config.yaml
num_hidden_layers: 8
head_dim: 64
intermediate_size: 2048
norm_eps: 1e-06
attn_scale: 0.125
bias: "all"
init: "normal"
init_mimetic: 0.5
max_seq_len: 384
Each number is 128 + 24 x the weight over its row's rms, rounded and kept within 0 to 255. Layers, rows and columns count from 0. Numbers have three digits each. The size before them is the row's rms in percent of the matrix's.

# down: layer 5 MLP down (transposed), 2048x768, rms 0.0844, rows 1665-1710, columns 384-479
# gate: layer 5 MLP gate, 2048x768, rms 0.0819, rows 1666-1711, columns 384-479
# up: layer 5 MLP up, 2048x768, rms 0.0863, rows 1666-1711, columns 384-479
down1665 101:115109108155125159136111151156162183163114091097130120115162149113128140128136149137119154167081138100162083114156174171152164166126139085114122134100108181165105111144168122133134105120142112128155170146119116168168117124100147146097122139175142134162112130113113104131148119134128144128
gate1666 099:126165176124125091137105128129115143117115096109167152163096108143157107117123157113137142192166140139118116161119109119169142117127138174107100122110150170139099122145144038121103109149136142102118155127136131097097172097116149178158138145118144151105116123171121105143102114141088110130
up1666 105:097145103141077132160134123140149130142146143156131093159104120159139135122203095094070122117120138103140115114088127126132122108122111120155128129111081125139140114130123119140116091115109096133144135089173131103117119098135128170140109147147103154126108156135116132150124117134123120082
down1666 103:137151114086103132103109155149123110113095146143108151092139135108154152152139101128102147159101141115100126132115088128141132147099168097145096118113112136124109121125127107183077131108134133054098189144115131111135121141108134134163143125128119129106157130115132136146153085130071136125
gate1667 094:124138127136093104141156142161156067108080134148117152138130186131116127111109112165095109099093187099100140114108103103097176132135164126103104137108151119132093110139100136106125122177136109164109114138150118110178101100090104158116136129126142121070123146159155134120141115160091134174
up1667 093:152088129142148144108121133124140103143131093078119159138142106144139154102114135131109094109124160150124119110127118112144142152074103097131096147103144118116133106133102185108077096120137149135088099142174153142148110140104170129139122130105103129103090145131108143081137131114115106120
down1667 094:123156167089144094057168134114111153148144129185145136090114089174112094140099128101156164170168126086151103126155116097121064109120107133145117117115118143086156145125118120128128114158155120148119118121109132159137143108108147112132138139112118127156094140147176136160124140142112095142
gate1668 111:119148138176118093117147082143148139121111135111162138141132113084117112134105132103123147146121136135143085134071164112104108132149140124136171170145144109162121101142147120110136121118122111095113147103187107130087112136112101119182112116132128137200143108110140123137144149122130183098
up1668 107:103120154164113151130144143119137122088083131124152104139110165152120092106108124113162149108153128177166141149085131123084199126131106143161150160111127154114130134170107113145092154178135146115120084152135091133101172165114106121139127106114153123128119118087068165168152130116085141107
down1668 095:139128105132134144120151122077140122132132146136136092114145111148133163164138093115137111137055108120110150186150103137136174132160129154094136143112149110144100120159123120130126218114108131126126140134123097173054119116133131146113116128119119111154102136105132123164185138098060159134
gate1669 096:139120145162092162113113143090137115127132138143099166141153129101166170110141128109116125096117076118127099110156119098113129139110107137105126158130125160167096133109102102134153116138167121137128126105133146177189103110114154116110126133141102106176134158120191130097108107113104124098
up1669 097:117083162150123067124165122177116129165110146129149137130103150114123121118090134139158107142137143099116078174113161170148140111156081111128109119098104136139107161142109117158103111110129158185137111139136114089186114154111139165127115143139136138076176136153152128133117111124100133156
down1669 099:124097098095160126097106102097128143135121110104102116145168134106108112122144147115140167141130150142079132129134121137144082126144119138181139161118148150125114147123111134110150149112129111144102103163085103144140136107117105122126135175086147114152138109153121133147120154147117136163
gate1670 101:145138157119111103137105133123095106138113184156170062122104115141147150103126130187093116138113146145098125134128109124120148092133135152117124140133100113122156152145121122156154117151123143147141145090142099150063162151106122121160106120159161112119148123143103171099139166115114123112
up1670 099:063170095116106081073129074093144129069097177153127126173131151109119103155158083072129106138111141102124108111149155098085100149136153130123090080101123096099152101140120109121127119112155117126108162088179148183115133108140132130100156111161166125152095120096105125139111156132115122109
down1670 099:072159121121110106099151111126149118134111128140107149124088146090123125136131135096144171147111069150088104101127097118099131132111131144125165125152111130159123105121130163130123144149086124113107142139105172097127111133127133099131146143152140104150158143089166133157106158142157124111
gate1671 100:136133131107168104097142129162133124124098106116088104086146158167131139168110100145123096134096167145131135116172123111153132111122141130122090131122162131106086150117133153134130148123149158102100126110140112111107113067135180147128108088124102133191120143120160097114124138112128146075
up1671 099:132072132114115147172128130114120077134080119131118141127100122156138135140126134161140168153143117103145105137147174109153143119099098135109110154135122112132131148112149140102106119123152160143126120136123119113115185080166171154116128114118144123125119117115131121104133119120095119137
down1671 097:100115104148169142145139124114105147139111117143109125127132145112129116100080178156107126133157113108104131130143091104118168139141086137149101133153146130092113093155119114164155123157118095154127123152115106142113099133142146167134142124075118125111096096108120127116144143137154156136
gate1672 102:111128100140123102111091148172117123157099156109105076104107140129138140149141120122134120120139116086163156140108143133095142157128129094126123158097067145132118109114119146158147133110129120134092124105160158181124113110112121154136164163165169155116144080106178118122137132087139109122
up1672 106:148133143150127161109140125186149100109127148118113116168125115067113147135095131164121118128103140086148157139103067117111111129114166089175103136097136093098131092128128166169126132107179178140081095113118130163107127131106128119135124091147101133165120112103113127152094137143167174146
down1672 105:099169128128121159146121098126125152149170109122133126137101110116172117154098107133164111164117144162118102113159160134126147127133154120137148147121136127152132135133137111110077148112137116108132086113130171129109098194119090112104141136159150169101125156134109134146142149105135134122
gate1673 109:089116113109092101089093141085114115167181136112085103099146077171156136170144126147098136094102092098127134111085130156100083124121154126140126158141132125117079175144138152119141163135126142121137137143097172104112141130130095150131163144116119145104133103120176131130117114111113130142
up1673 101:127146101119146155157132126133135126113074112138152115093154152123116131144120168131121149143142150179096144077173127115130131128083102109122102065131100115113123112122153088129111093142090150159113138137168145139099120118138194084154131079127132149131103137147116157132116187097132154133
down1673 104:133149133107123120113179132097145093127105132126131146131116143101130106129113117146162129156165121145113172118122149142155112114133129095161140201157102166115144129087113134147093122136084125107128134136127143124168135144122129096126125127135088068136117103160126134101142093125131176134
gate1674 101:155110141140117164098121131104094135092132142161080131100171128139129087171164102175127134107145126162152124112111150084144115114139147121124106146141134154149153128112118142134157145116124108126119130141119158072094165115175158137141153137106139110122166133178132129149146100140200135101
up1674 103:099122114098137111147105116148090150147128115144143131148178145154103146164150104110169144119144184128107133156168176114124099147138121108143158113115123152153110104202156137150187134107159097114144132121112151106103126106110120113148117144111125142138132129128131147079107138121139130117
down1674 099:161103154119161121097109098165145116121095125117160085140097119114108127140136143106124151143126160117124088118100142118121124138109105118088124122121161147132159117121115138172136133120128118093114115146134118127137133108163120123161077138123165113125120135149120109105133152139183095159
gate1675 099:122109144167125141154161137115127175107118153165150113130109153128160130165188097141096093127121127153114122136091120095165138106115135091108113133119120137138119119095168127112129116096155150087119105143120142135114151105136093107137099105178151157138114174146113112045078133133090163143
up1675 098:150102133149182127134150106143128096118112140099125128150124160130134115115124094134127139105152115189138105152166165132140090115130134159137127145174148174135055127109113137080120138071121143139117141126090144124092196136132112143135090083102177104094121165180139130114113174155074109132
down1675 103:095075131114129107127125132122134124120119118122108163127144123128129155130150074122102071153171140160105124112140149083108145176112174095095094139133137114121142125117169124091089145135114162113145112144115166124116073091171153131128104079137102115120108125151115149117103124126123120132
gate1676 106:168115082130162142107094144108126099126121163107178137137159090150133087113141150096134155118181135157088148115146134130134155130142147141158116108163106150154079153138094098108150158147124126123123123118120114171137119109119119133108122095112124141133134114133115136188117136126129108115
up1676 104:133149143138166134121077103106108130145133084078134129114158155158106075145148120110128113105150126137119135118109163113165179165146120142128119133120088088103092109092179117113141146152128135144103116118113110176108158136118126180117143121154183107124208143136128143110157164119138190135
down1676 108:135124115118149123119140093151067139134105130161128133180149112156182143143123138145157152112111144050113090152185133129101138126148104116120152140146121124103106099122122157132128145157148137146122093092132087159120142090069123161117136144089159124124135121086161113153141092137125172126
gate1677 093:135138122091112136114102133118101098126104147095146148157124159171146127137130098119113137090112125157113134121092117130109107132116144123117099151150126156141114143119115139141143114173114108089124101084145138145148128101137131087102113162104164119080119149088114106129131115109130156106
up1677 095:097133122141120109095109147115124132138134101151148152146090111144160180145096152166157135115127131098134134166125094121131113150126133132154134097121158133121086094108120149162124105123103134115152115136169118161161153104112125132106126102109127172114128133099125145136128120178172147134
down1677 098:195146105146133100122132141130134108186105139105089108131120173105141101143090117130125161111166147102139143140090125166132153124110136103071107160126136087121107136078111151158118120125123101133132120160121164121111169129154141148160112166110183145095081128122126117150132135141122130138
gate1678 104:151144122123168135162134065090142097121120142096152110123154102085104156145142135112124139132153146153123125158099117143151134135095105140133155094125136178141136164120104148092129135175077153086104150151164123092137118145150133154096142057089141133128129093113113121138177148131137135115
up1678 101:111134158098139093098101133131173125125105142113120087112134124105107159130161173102099157102146120119106119137121074148108118068108171146111096167146127133162144102094079162129128180109092137101086122154090145118110162139135118087147153118124117114103104099110085128119119113089174206158
down1678 093:137129165163117098130137105108168149091165091102099198103158117161140156098136153110100136118149085117113143130128098111104118130088155123109124123120153080122133136128090143144118104134142166141137137159129113123125127137124159123142121125133121090166104086169109139129090090130089132103
gate1679 091:110140118144118142131118153107160122149117116160110110097149119122121133159165149123122100119085101115152105119121114140116119122138170111111133093116137107114161160096127144118083119167110127145090113096095112137163155158148122129158114125132111130097139134126147161138125115139133166107
up1679 099:175182114152137127173147135168129123105119100071182116134097147147113123139150122110108142071107113141117154119097153128129139125110116149122159153115112124135113126108141121105131152147125101129097116149107156145127155106153125078120116126138106138140108120153133125148126128094136164152
down1679 099:129089127094076130124072133149140129114131137105118127120138117153139120143119130149110117102140131139065125120098128088114119133103142139151102163099116162092156156202112119137178131132113143118122099111121142141101104175124150133135147163154131151167170165140089108129115071126094108128
gate1680 107:140116167159093144091115108136115118126110130090088119153153120132131126193108134157143143099099114112140161112125150141135146129135142124178132185153114121139115117120136165158138158148102107135111111152115154092110114121122140123122144104156141126130091129148128124162124140123176101083
up1680 109:105103144113164104128130114108123122111105114110113095131068086147121092149099130101112133090126159116083127120110127118111127151155172128143171159063121134103161107137143076149128115138142110112158127110149140123139141134158126144179123109077164128171125135114149156124175120117151138122
down1680 102:143134136160148085165122153108136125131134071153163167126114112132135136143129129157126121153145134145100124138146161179126127121124143140122129154094137137128111132163131101170109140142153117134138137139088101163132101039140147120119100118101130144136129140124070116147141112128160138131
gate1681 102:142104088132121160159114152120141155141126117133122121164121124113165125118132156118142134139108118140117148139133156131114122110073113122110157117177112123127125142199155116150159137110098144153138081120089144112104143154144134104136148100142151137124135088126145140111121107162094115110
up1681 099:105136124139097163134122151103115140126117104123131111131135128134161160135120151159126142140161131120115113165167113121131074137108131103108134164123106134162094125125149181167124117117126114092187110138147108149156118148133146128159118138175137106117143107129094121110147096112146139151
down1681 097:146156113144121172135118141119115121114157127122126137140106124171155137118131163148121090127141062101122122123134107139117076142139157108155131131163098126122140151167104136118150142163105124112125141154103156123124102152097144128117159168122133095126145152136168135108135119110135142087
gate1682 105:129138132143143116160156119133109120171096123124089152132105155101113126148133160121135118112160128145113127132125114127150139096178184119106107127151112193112044159144131152078184162154101192138130124154136136099160124099148127161135142161131125093147152173117143095144177112099130142137
up1682 109:141139133084084112136133117114120133139128126145117088076132136114123122160150145103101133124121087109145138138099137126114109111103155117118154118144133137131123122106143157157153129103120180160151103108139127126140120120157148134089192109140109125154120135161120160120159130117127124146
down1682 105:138110119144121143087113151106118155153103093149121139103102160101124109113182143094111140136098090153174119089115127131100126109149121109118157140135146128163128109141111122107166116115128170101172110107105074143101121136185137138129144110120158103149119138129094156143121090132158066138
gate1683 115:146157095113100133132131112159140122118131132136121096119112161135140107126134139136143134099178116126104155113137101116096135157109121137126078145114129159109141097128128165105165102115115126140139107157143098150130148170139122141140153134129131100154162132101123135082148135107091171083
up1683 119:147136140140191131126115149136184094139127107134149143127125119138161112139161142104147149133109113151112105107155158092076115122093136165113148147134093141131163115129135125110109133109110127160127173117121105139110113146156139168144115089127137124135175132137136148099095147090094096128
down1683 106:132091085113104137117141074127126154172167118129114139152130125126153095115096111116130122142122132119132123127133121148148120140146148154119126137124115150153098100095109157155145162114161124133121098111155158164106130110112140192135136097129127127109150138158130126188162122104119154157
gate1684 102:121114137137123128135153138113119124155132153124129131110105130090098114124074118071107151137140139092100170093116135101140142148138139135142137102102094131114085067119088162115152122121102121119150148109122144108115076089183080170099099074161160161150124167111106115096135095114153133149
up1684 103:132118097085141132144108103134133191166103103146131132129115124128156123154122164112123135114146138129131115116132066106130113146156099156138122129140141162122132131135131168165141138135132150157094130166115148143143120130109168143125110141139120102120120114108129141126139160112121116184
down1684 098:100141126114147136115141124132145139112081154120116113105121123087096080153084141109104126156141139124093112097094131116133146118193152147146168147085136116138162126120138137131126135121151140139102153109144125122128106070120127122082147096123125173081111134113114177117112186135164102164
gate1685 100:116109131116133152123145136134133120136161142148157140143098113096134130123154178181142150195141122098132127144118148136140097094123174129144128096103098127128148128096122147121097115136097168074158134086086110113144135132159097132129175140120133103110101109164137147132141116092132130125
up1685 098:127105129149110132085157103161128140142157101082094104117107130117118136101123119154146105134137103095120132121154149135117155115136144155170122146173136112103130148075117124120143107114148138102120128131125120155123106127096113082138121164140093141099120127150104137153150107096153124128
down1685 100:130120066152126107107150099123105169142131153157096129125140153100153133113090098128097139135094136133154131090145144101114130144112090130155118094093134165125121123157100115128146131093149121131107161158153096143120106164086128094152105109104138130143129129123155142075126109122139129133
gate1686 098:154115141139115156126124093131126120161094183055160174171165145149121142147150133137112097103103108144122141095125127140091132095132156115198113117121144126164142132115113115125144084172128121156087117117140137089132164119085158112114146119110098119139178175161118124139120156096122173108
up1686 096:100153120076147095117123133108104114135146109132179088169099094090112090109133129135123162140130144087114112109120137108108086151147146169104148144142085167058072120133129167149145133092146102131150115122157151154112143144164130063114132155120175123144137099124160139144146140117145137111
down1686 097:081132173129160156163077088143170133112103105071145112169103097119120121128142135128068178150125127126110165145134161121122116164149106110100129131120132139159089146160157084171113166086187135123078132105122114109127107163165128132134099117133123144119107105077114112152132147124119151126
gate1687 095:160147135099110090120126120161103135098180091101149143133138115143145118143054164142089110109129074144128089119094157133129116141125144092101152094155107102113169139129157108115128159131113102065159111146133111144100204113145137101134120137099081159109077110097163092100160110122102098132
up1687 096:144148171122148093146114108111119178145141113104135086152134108122118147148164120113094156115173166167105081072112117150114086115115126142161132128156131126125123139143109141104132129105153140131096139145143098106127103153151103164113156104186135068121104127110147137083109097104109143163
down1687 098:121087114125105132151142157101122101102145099090133153122142099106109147109172147129131121145141138158058089084124120150114117125111127129112126114153120142158087114092136147149178107150083154109096161135152128126088125166145123133142134118147127114117140091150106139081098113141168134159
gate1688 101:100148133152123119127132138129166124096150123211092162108097113097115123087104148117112143135137106069116131118106141143153143114108151099145167109137149120143124142158116171133145096119106112143116133143097113156114144136141126170138163101135122150136146087106126136075115111133122134112
up1688 099:118117134120141151103137118104146156153115115125100110155110163095076139173119139151134130169158113168140130115131129095114153106152135140104141144110132102118148167147130170139110115135161145143110141106115162112159173102180106120118103109158096127128092081150140086124166160103132095114
down1688 099:140109154101112159103119156102125113109122185132085161119122161101058138111106127139102126127063126155100179101152139141115086119112120115114110137106138168089127153121154101165131135176118120092126146111077126129129119139128141146079153128174087102113139139113127117108100119087117117125
gate1689 099:149130140144111091102126117124147117164155128141148098099103116129145085116129110154150089131128121182175141105125146155159129149152160129164156111094125148114131155149090132112171147141108102147040135146113127171136142139079089130140120134132136119061136089153112129133161129112163127126
up1689 102:106133137161128129119132139120105164175117126128167135120126128097069106110109080127131137119152138102126149116081161155147128160096179179097124131131131104089109094110151176152120086144129110164163117055109094125087103114130099142131123163142112125133134119111148126160116127139094130174
down1689 101:069145119108159103129100152108116097097127137175135128133099160125109142120153096153145133113147126143123160081141105134129119100143169101124126094103197125140142132144117170109114094102155121097126098120124145115154110123146104151142153156139109114117119087132145142128131134152128104147
gate1690 098:105111138150127127186130077108128132114171132117109171101161149137147147098135134116110152147113132141111117089151170129119107171159123146128099108115127146077126133146112106113158107166149120130087133129132130134170148112176094155143108138121140107134148101149115113110142142119114125097
up1690 108:122132123150148111153129140126131107099117149113137161135131125123124139092086124118095098144113132093123121175079121182117146165129133122117138142168164143136134134127176132128107137125113107136132154151135146127129117082134141120073110161156141110090143119151117107094140085153106109114
down1690 097:171128146109134110074111154073128096115102121163116122104134110078158130129161132143137107111140105151085122145094094154123141116157150127159117101118122180124088146185109154133146157112109141123126114141116122107142160140089097151143132129114099128159130137115157161125160147136100115138
gate1691 105:124128129145105114106121133121139117111148149156113176151105109119149118147104144201150096131112133144128153156098103122114155112120176118121150107151116168166143137140157182135108139121093113128078080185142098100158112104072106112143110108103174155111119153091103107100070146135130133108
up1691 105:158142167157164121105152113142130129124138125088087139155115099111162091135147162147119124143168138087141119138178113107118108095151115153098070096062144122113112158117137111154161118122121083118088091102146129164172130127160156139105109125104104089145115122159136151104124135145145161119
down1691 108:124150133119115088123152179128110112134164122126124136132120094155152081155116100160118151146153134064098106125118140112125113088134116167089105127097133120115109133133139124179124144125137098161101116097153135094118161153128138146115136110122102123182127134158114154088149125170110129130
gate1692 102:150125135147078175137152130103131136137103139124130107129144100061116128125129101139100148145104100125117115165104133156115194130123183116169172156151148140142115152114082161140133113155134133145146127135129139182167121150119141138118110176098131116093126130123098073151119100119141151126
up1692 100:140167144093151161166110148127165157134169144122134113146113118116101135113106129112119094138152147117104192138112166139133157144120142114157118117092140144160087170129088181112184141153095128181130131178102087150107141123118079122131121098122158161137157044137117145137155098146120174114
down1692 108:134097127125137117178107068176131123151165112118090164131097127123116099101131129151102143098119125130116128151135120105143150118154149140139109080114135099148139159113119145084148142097096143153131119137179116141129099183170133117139121150168127171113148098116127131117177082183108090179
gate1693 105:137117101114114126142157148146122117116170141112102116145168136116184117125129131118135144156155137165128143153117102127140093107129119125087104115120086107150111107119186128136138094163105147181070175098134118141129183136105148115135149077124102129141070088096119111116161086137128127133
up1693 106:131135128128132141134165127148162108123138118111106087119129102118149149161132149123097145178110134132136140127170149139121139129165109150120120089113156131120114136131097118149146145200103116144134097112120103119157126129143133126127095115105141129095117118116130068142158122107167121138
down1693 101:129115108126173128144092121108135116149125136145127172114136117126125161137147099115117121108099089119114128160168141117148149138145144090124146114134100122108167147148150076123157130148130134119114104105127120133107145134124131148137154179169154159205152123162124124084116082128146110126
gate1694 103:122103111131141161119111114160132100114155201133162115191155125108115101163173160141152150115151181130121140151155084136103097139109122150158136130162111104139116102107104110151140123144127078111105183098138105153097125131124159181139110134145136181125154158119141115118083113136107135120
up1694 104:139109118097115137109133117136124120086120154183168142109145108129124108122140140148158124172155069147146110126147140112132093105123157119142117134110142115113056134122157132159126148132116109113142116141102140135124123118129114131112092159133141100091157134133136132115122138100128142153
down1694 103:141133140112158172168148094143164146103161098167138116126174142138079113122157098101165131109121143118105141152124153128129093127128067152104109167066109100145103104120108128137143146134098106133128100140102105090149101166137134160144112136115138116151107130143111123178134120151120160131
gate1695 096:090114138065114129149175134117148156132137142148171123145114159109133121112144130124107129134182126126175107145117146103145112129162188130126154147154133121173115151130111095147142126153164135115125088124127137141170116087138132117156089124176110188150112109113131124128115115105114113091
up1695 095:151111129148137108148114106145131124128134104096123124159099145164149112149101149141144141132129144131154120118131089115165101120117166158135110108085132130154111099128111096127093175118106116178157097122155050131125141104129136165136098143134153119079123118130146150144164116135132128097
down1695 100:143120199065178107112155142123115126054130150144121106140103140171103128142132153151142176109122143118129114136065156089157128113136135141152125092099096107115118083142119093107137154152119110110137107132137094116113140134175139156161147124112111071118097114147090118122119107118099134130
gate1696 097:159133117103125118128104103104202148143129118128123102123133152144146129128138131148120099162111126132140114169127125107154119165132138120149092165134088162151080148130167133135146119136107193126134111146124149119089136102093143115151133113149108142121122152134110122091136070148088132161
up1696 095:123112126097114156132157163146124132124153114127159126168151130116077124163143147153139150131126133106124138128122103149132143127129118121123147102109154126099071107134080096110133132123141088116191103120172120107130107155107154151098117125091130129132101140053109123112143134155117118148
down1696 098:110100111126137104180147119101141123099132114131118160108112095143108112123097184122167103152123160138133088136156113142090116136161117133127124114117171129142161114129129167139110145090149178117176162149086131108116109105091175103076131170103143109157145143193139145102144136164122125131
gate1697 108:138131126116122114179207118148126153152100111131118136140144172107133131159140146154119173147165089148145123107102140130126137166135138145134138142143136121150115046160128097118132174146126137100106141135097157100115102171085128128136118117111127090137124104132144092109132109152111102090
up1697 108:134088052127128158125082142139118123121125145113136108136122161146122124087160137103129139182127107173128126122173141125168119129078129119164145101140145111111090131115128121116093147141143176146113140118135160099122136149152163117106101118143109164139093112099110105124089092135121084149
down1697 102:132131093137129116163114147080124109075143145141097108134102081137069144167118122148143142164109130104126129188139148131148153120111102123116149133155143153127153141121132087117137081136164182113147086120119100128101118127165091134104116162137117150116137149073134111134148101140106166127
gate1698 104:097144116154131128097180170129165119146139152104136124141164096133099142159114120107110124124103167177113128165142138138095193132132110133142172129146116128098087136130162149151086152117108174113131097149144153138122112122138134171111147138094112173151123101120121087129127127168115137141
up1698 113:189109097127165103106117099141162135122134131128125159120146106102157149060139109158109136175141139148129136146116100130147140138140095137115109132129123103161135124120139138118123168126097105130124112132147145147123132138105156098130097138176125093144116108108159115181139119143115133155
down1698 109:118123121149098193116094166134168147159130157119137124134153149162136129165144106096131136157111116153118122131160152165143142148106083129158151136191154178128069123150145168201141138137107163138113159147137081124105142123124127137124159152089165085162133174121153133154134115151124083137
gate1699 108:111163115131108098124146133132126130089112154157156106091149096138177119117121117114130097161085131115141125120086118100097097132150139107125132156149119160154112136112150101147138128104129116087127104130100117140135148190073141082144124156150168089135136078150129121119095141129082143161
up1699 109:116141149121086129076096107136098115108106116124167100091121167121196124113146104141166104141131100147148166162143124128149129149124118115111129122170090094130098166128134103154119105143152098127111133123116129103104129129149120140126140138156140131136134089137120161117101154146128113100
down1699 105:085105147134121115146111184168131172110126141083159128110134104097108131091095150098140148138145109133163159077105154137124146149131114136131134117076113132155136158077144142138149115143096123112123084125090135147105125120099148150101124133101132104118089160110109115157128115142090086110
gate1700 092:132140127149129094116131160156135141121150124104096108140119112129115145138083160126133134154101160154102156128153112108130130143121131100117108149140147127154108119156128145109114164168106154104124129111116134125126139137167096138122091079093136180147144140132059132137134147155127111078
up1700 100:125152135111098108120087175147122112150149116120122138142134169147135120168176150110058130138136149212129112131149105143108158140158127126107117142117160084160098116163135133125134122147101172118126126117141127098130125135108115143123125112133119161143098145163146138148077111152091129122
down1700 090:172132122130146154135141123112111151086134127142130114125140144123156169128121129129162118117178126109111133128135093145149144126144064156128176130143123147114147104125101141118137152075111115148109114184134124129137140131142160131167161153140167104128163116104099120134176135093129138160
gate1701 103:173164112170125097104151124143143110162143113137130116111121120109141136115172107152168170160168163092084118168108113177138138164121117145138151150151132125172164161133154138142116135112119148157146160172137135108154142128145158133139114135184122138094128131108162096150151099124151095091
up1701 093:157079145139090146161147078138113098161132148118099150115154097106141072148152079161163114125144109119121142155134100105136151109123187103164066116116158150140103123144137156169145164143124111121093118100127144117103110130156190155160160121137104176103148153123144104134074152117158143140
down1701 093:187074133142099126124148138122150151127118140155132125151132130123128131105126174140116103130155104091153140127112131144108120134158144123157120116118108175121170150168138103136126147120111141144105102116144155129132161133130109130091120145073117118164154106136179132139125103147116096116
gate1702 095:119101125153134145175137124162147154142115089143117121137122139122107115116159116124133115162168127123145117129142100104110113119132130105131110084107119134099138121110095106125121126098121162128113128127110101155130102136104114147088131135131125146189124104160137125108147124148078104111
up1702 095:156136112089171076088143110118149144147153152141163166142148107169180148112151124118145097151171155139121111120134104161097116114167113159164144117125133160116118127113113100150171135120130145150110154110095107158097120102121187135172136142099111153161142128149148146104125125136101131127
down1702 098:131145125113145119137127127150117152171146184147098151134111178163137108089123102085127139125121155122101134182135140125164143143143115083131087141165125167130128088126143143150181137102175147146159134142094131127148123093103127128141103101108079087119120133162105127127102126143092155151
gate1703 100:109123130170094167136122141120146102124129090126129135142106143133103126150151093132120113125143155152144147124140139115075070212155119106129091126131142126148166108176143128154109113088176081126149136164077118130133109088128150148115167128134123127133111156130091141112105171151110140086
up1703 103:150124122159105124154117154126091140130110125138163174097128107129148132131142135148129155140133118136162107135122139168112105101109160136106100128131127118093148118108113122125110131156089149158123139138125123140117117192144123091176154108149125091134103176125096128086105126150125140174
down1703 102:165152107162082129105133168146096137170111120179140111103130148119176088104098178123165119103104121140166096158106109145133104140126094149130136127111080120138118105119131133146170123132097114155135131128075131134139118128180119126128162180157146122111104156204110114121152125128115120111
gate1704 096:155092147116099126106149130135162153143140140116206150125132131108082148156142117132105135143121111163112124134099120110150126106139150171139112174101110138137101141163154117099173129138149099127103162099141112176099152134139156073153141166144114111171127132093163144140121136136114141125
up1704 092:110122107112133120117082126119148111117127071119147143143110126102114159130134158109094174111157122105117115122141094133154143110118076140091161116127152117133121112145137122130102127089166144109151148154155130093097138113151119079114143126097152151146109188121116154099119111153118097169
down1704 097:130140111092135128111067142091104106171120127147147116101167155115123103140135114123137188138155157137131115098124131135129122146116149127106140094194117133123124123141131124127127096152155109126101141129142143117149153120122138088125131165133165148147137114202149124101127132132110066122
gate1705 095:140155105110138178125097143133153149136099161123129100137109174166120143100093123099162160186152109155148136154134150104141156089118129129122113151081080190157134133112116140115087128127158152120110123119172142110132138124137144128139123079173091109164100152112152108106181119130158110164
up1705 109:128150164105143154099190092132125151110122127150169136121107113105128197118127136155119144087131116133074131131158078141106099125122142122154122093136083192109089138115116120111153126149172160131141103119140103123142105138111133120130121123106154121099156106094133111107106091105112106115
down1705 103:128155156120143145132134140099090077168141149115123142140118104113106152159134115137101125143142150055119134123108141150111131087112112158108164150182087148131156113159136091089128068157138164129187111128132133133111098102107093160134096150144112149086165165160116131116112168157164100114
gate1706 100:157111140110190116153170138173109137146177155149110122139121144147087157137145105080163108144125132160205140128162108107104131152127118096146111146115083093159131091127102183097137091105079113129124102118168167162164119106095151132121141131136104099121171129111115097130165098085155129153
up1706 099:135119096150138122150128118155154106103163136072118125142116101124106063131130098116122133130136168124103144142100143144096144150096188150119155134151126099156165074121142130171130140150110150091160103141124150137145165130123147156149107130115144097081138138125143145178098096123155162111
down1706 094:107138124111145163170126105144146143133118101182134141139106129144152170087099114122140149130077117120142075104145132081136126141120132106111081156096135138124118125169110082120108129116097133119119091152128088097136122119124127120132155154153119132131104097171154135127170149159117154108
gate1707 097:135137085187158084124152109083144134132145160129146110117105118129186116107097152110090122128131114148132118084114106119158136117099133144116145139124169133134177110091126114077141107136134185152098148116145110136150086116182175133160108137130103116137169155135122114146106097124162100106
up1707 103:153135151144158129118170150137113087175141161180135140136137116152140171136116171130089123146134187176166118118136121125147146094142121125102128118142129141139164136096139180151131143114081127154081129135143070098180093131141087136148169093102133107102143134092091133132158153097150134131
down1707 100:143141159105139126145145131149109156083168219162101145146140098141103154128160120151123141131142119149108139145060196148117116099128117110122137119112135159158151131132174096086177113115132093153101154132171133104115146121171152134133116113129107107118107119135125160133095119073092141133
gate1708 108:148131131139107153104108109096151132143127179137135144139125178086149123143144113138154151152143127124138105128134173152168150087177104174134173116126116116136126128135143172139136120113136072194088086076129120141171090101087141127115099095187141153135115124102101146145172158155124102095
up1708 101:137102100125141144152103125114110114138163151180117088098131139141099137166104156174146100113116139089121125111122128121158138164147106145131141099141150094082148109119137106088113163095080128101105140109118139149129104150122125164110121121109180116120186121146156159099143132124135107143
down1708 108:132115105121098135148107106135161158129120164101112111085140141115160117096093117182117134137124155109159119110162125139110155155137133129160109122115149134150118104134143113158129103142103148162135136138125138143157115128118139143096142143182164147118135122096154059078093136116101131079
gate1709 104:131131166162150172117124137116125110125104145154112150148109099128125111100120114102133132156147119143146153139126081175077164146118119148152089121183092095120085142124118120158114150121087132118132144101121140119152115110150153153143122100156147108175145097081136102110124113161133128078
up1709 101:163115121092122120141101152146092165148136104128148109137102166137112102122112107108163099093111079153117129174147106150153150149142129121164129072074137101123158102176123134124085082129157109099132116133121131160120154145127096132073122150121172129089137144143138123120120154100103130137
down1709 097:117107106156108124108137152107126160142145089153138133072113166146137093115127137144121148125171156097146147138076117125137140176165155113188116143111141138100060123138143099135109065116137147168109107122133107114144129179159165116122130118110168126140124148171142109094100113090168113128
gate1710 098:102139147130109094144073103147178110099153122099117125146151115139119146124165122125142117087137141160154147151085087114111111104162128137143145116117132117119135106159152123107109101168119134126127158114143156156137118088136142080093108117134130101132154151144128131060164138165126127104
up1710 099:126143211103162161144189110125117144117148111187173166145151131131126153115141155164124110176141145121104152164129125091135124134151103148111088108114104136093174153132201089078180092126124180144108124168106131124131132133089147095105145090099121111128124126126140091081108087111135147125
down1710 097:139093111113154129137100086136131128116140163178130130123177115147132109107100114137120134172122120164161135101129110145139125119136174191107157165141144150105143133149137100128123115134118142108139141160090123130161126098114156121124136156108161153094124115109097095140124103126121146085
gate1711 095:095153126119162153104128111125136158139124092105141136154085107137141065120114134064090134128120137113111149121100158125129109082149137111132170125106117125170145156119150124143147120114123102142131112142156148153059143122154142104120115123127111116128128134150112106128129113118111104115
up1711 096:117126122114149113107121136132135148129090116140131176126134128112131159108134138125104140109126133112160152157094168175115122099106144165135100129117125125142145105135171135129125157156126140185106093136134088156152180125160146156198128145144120111109128113104109169140121102084093140161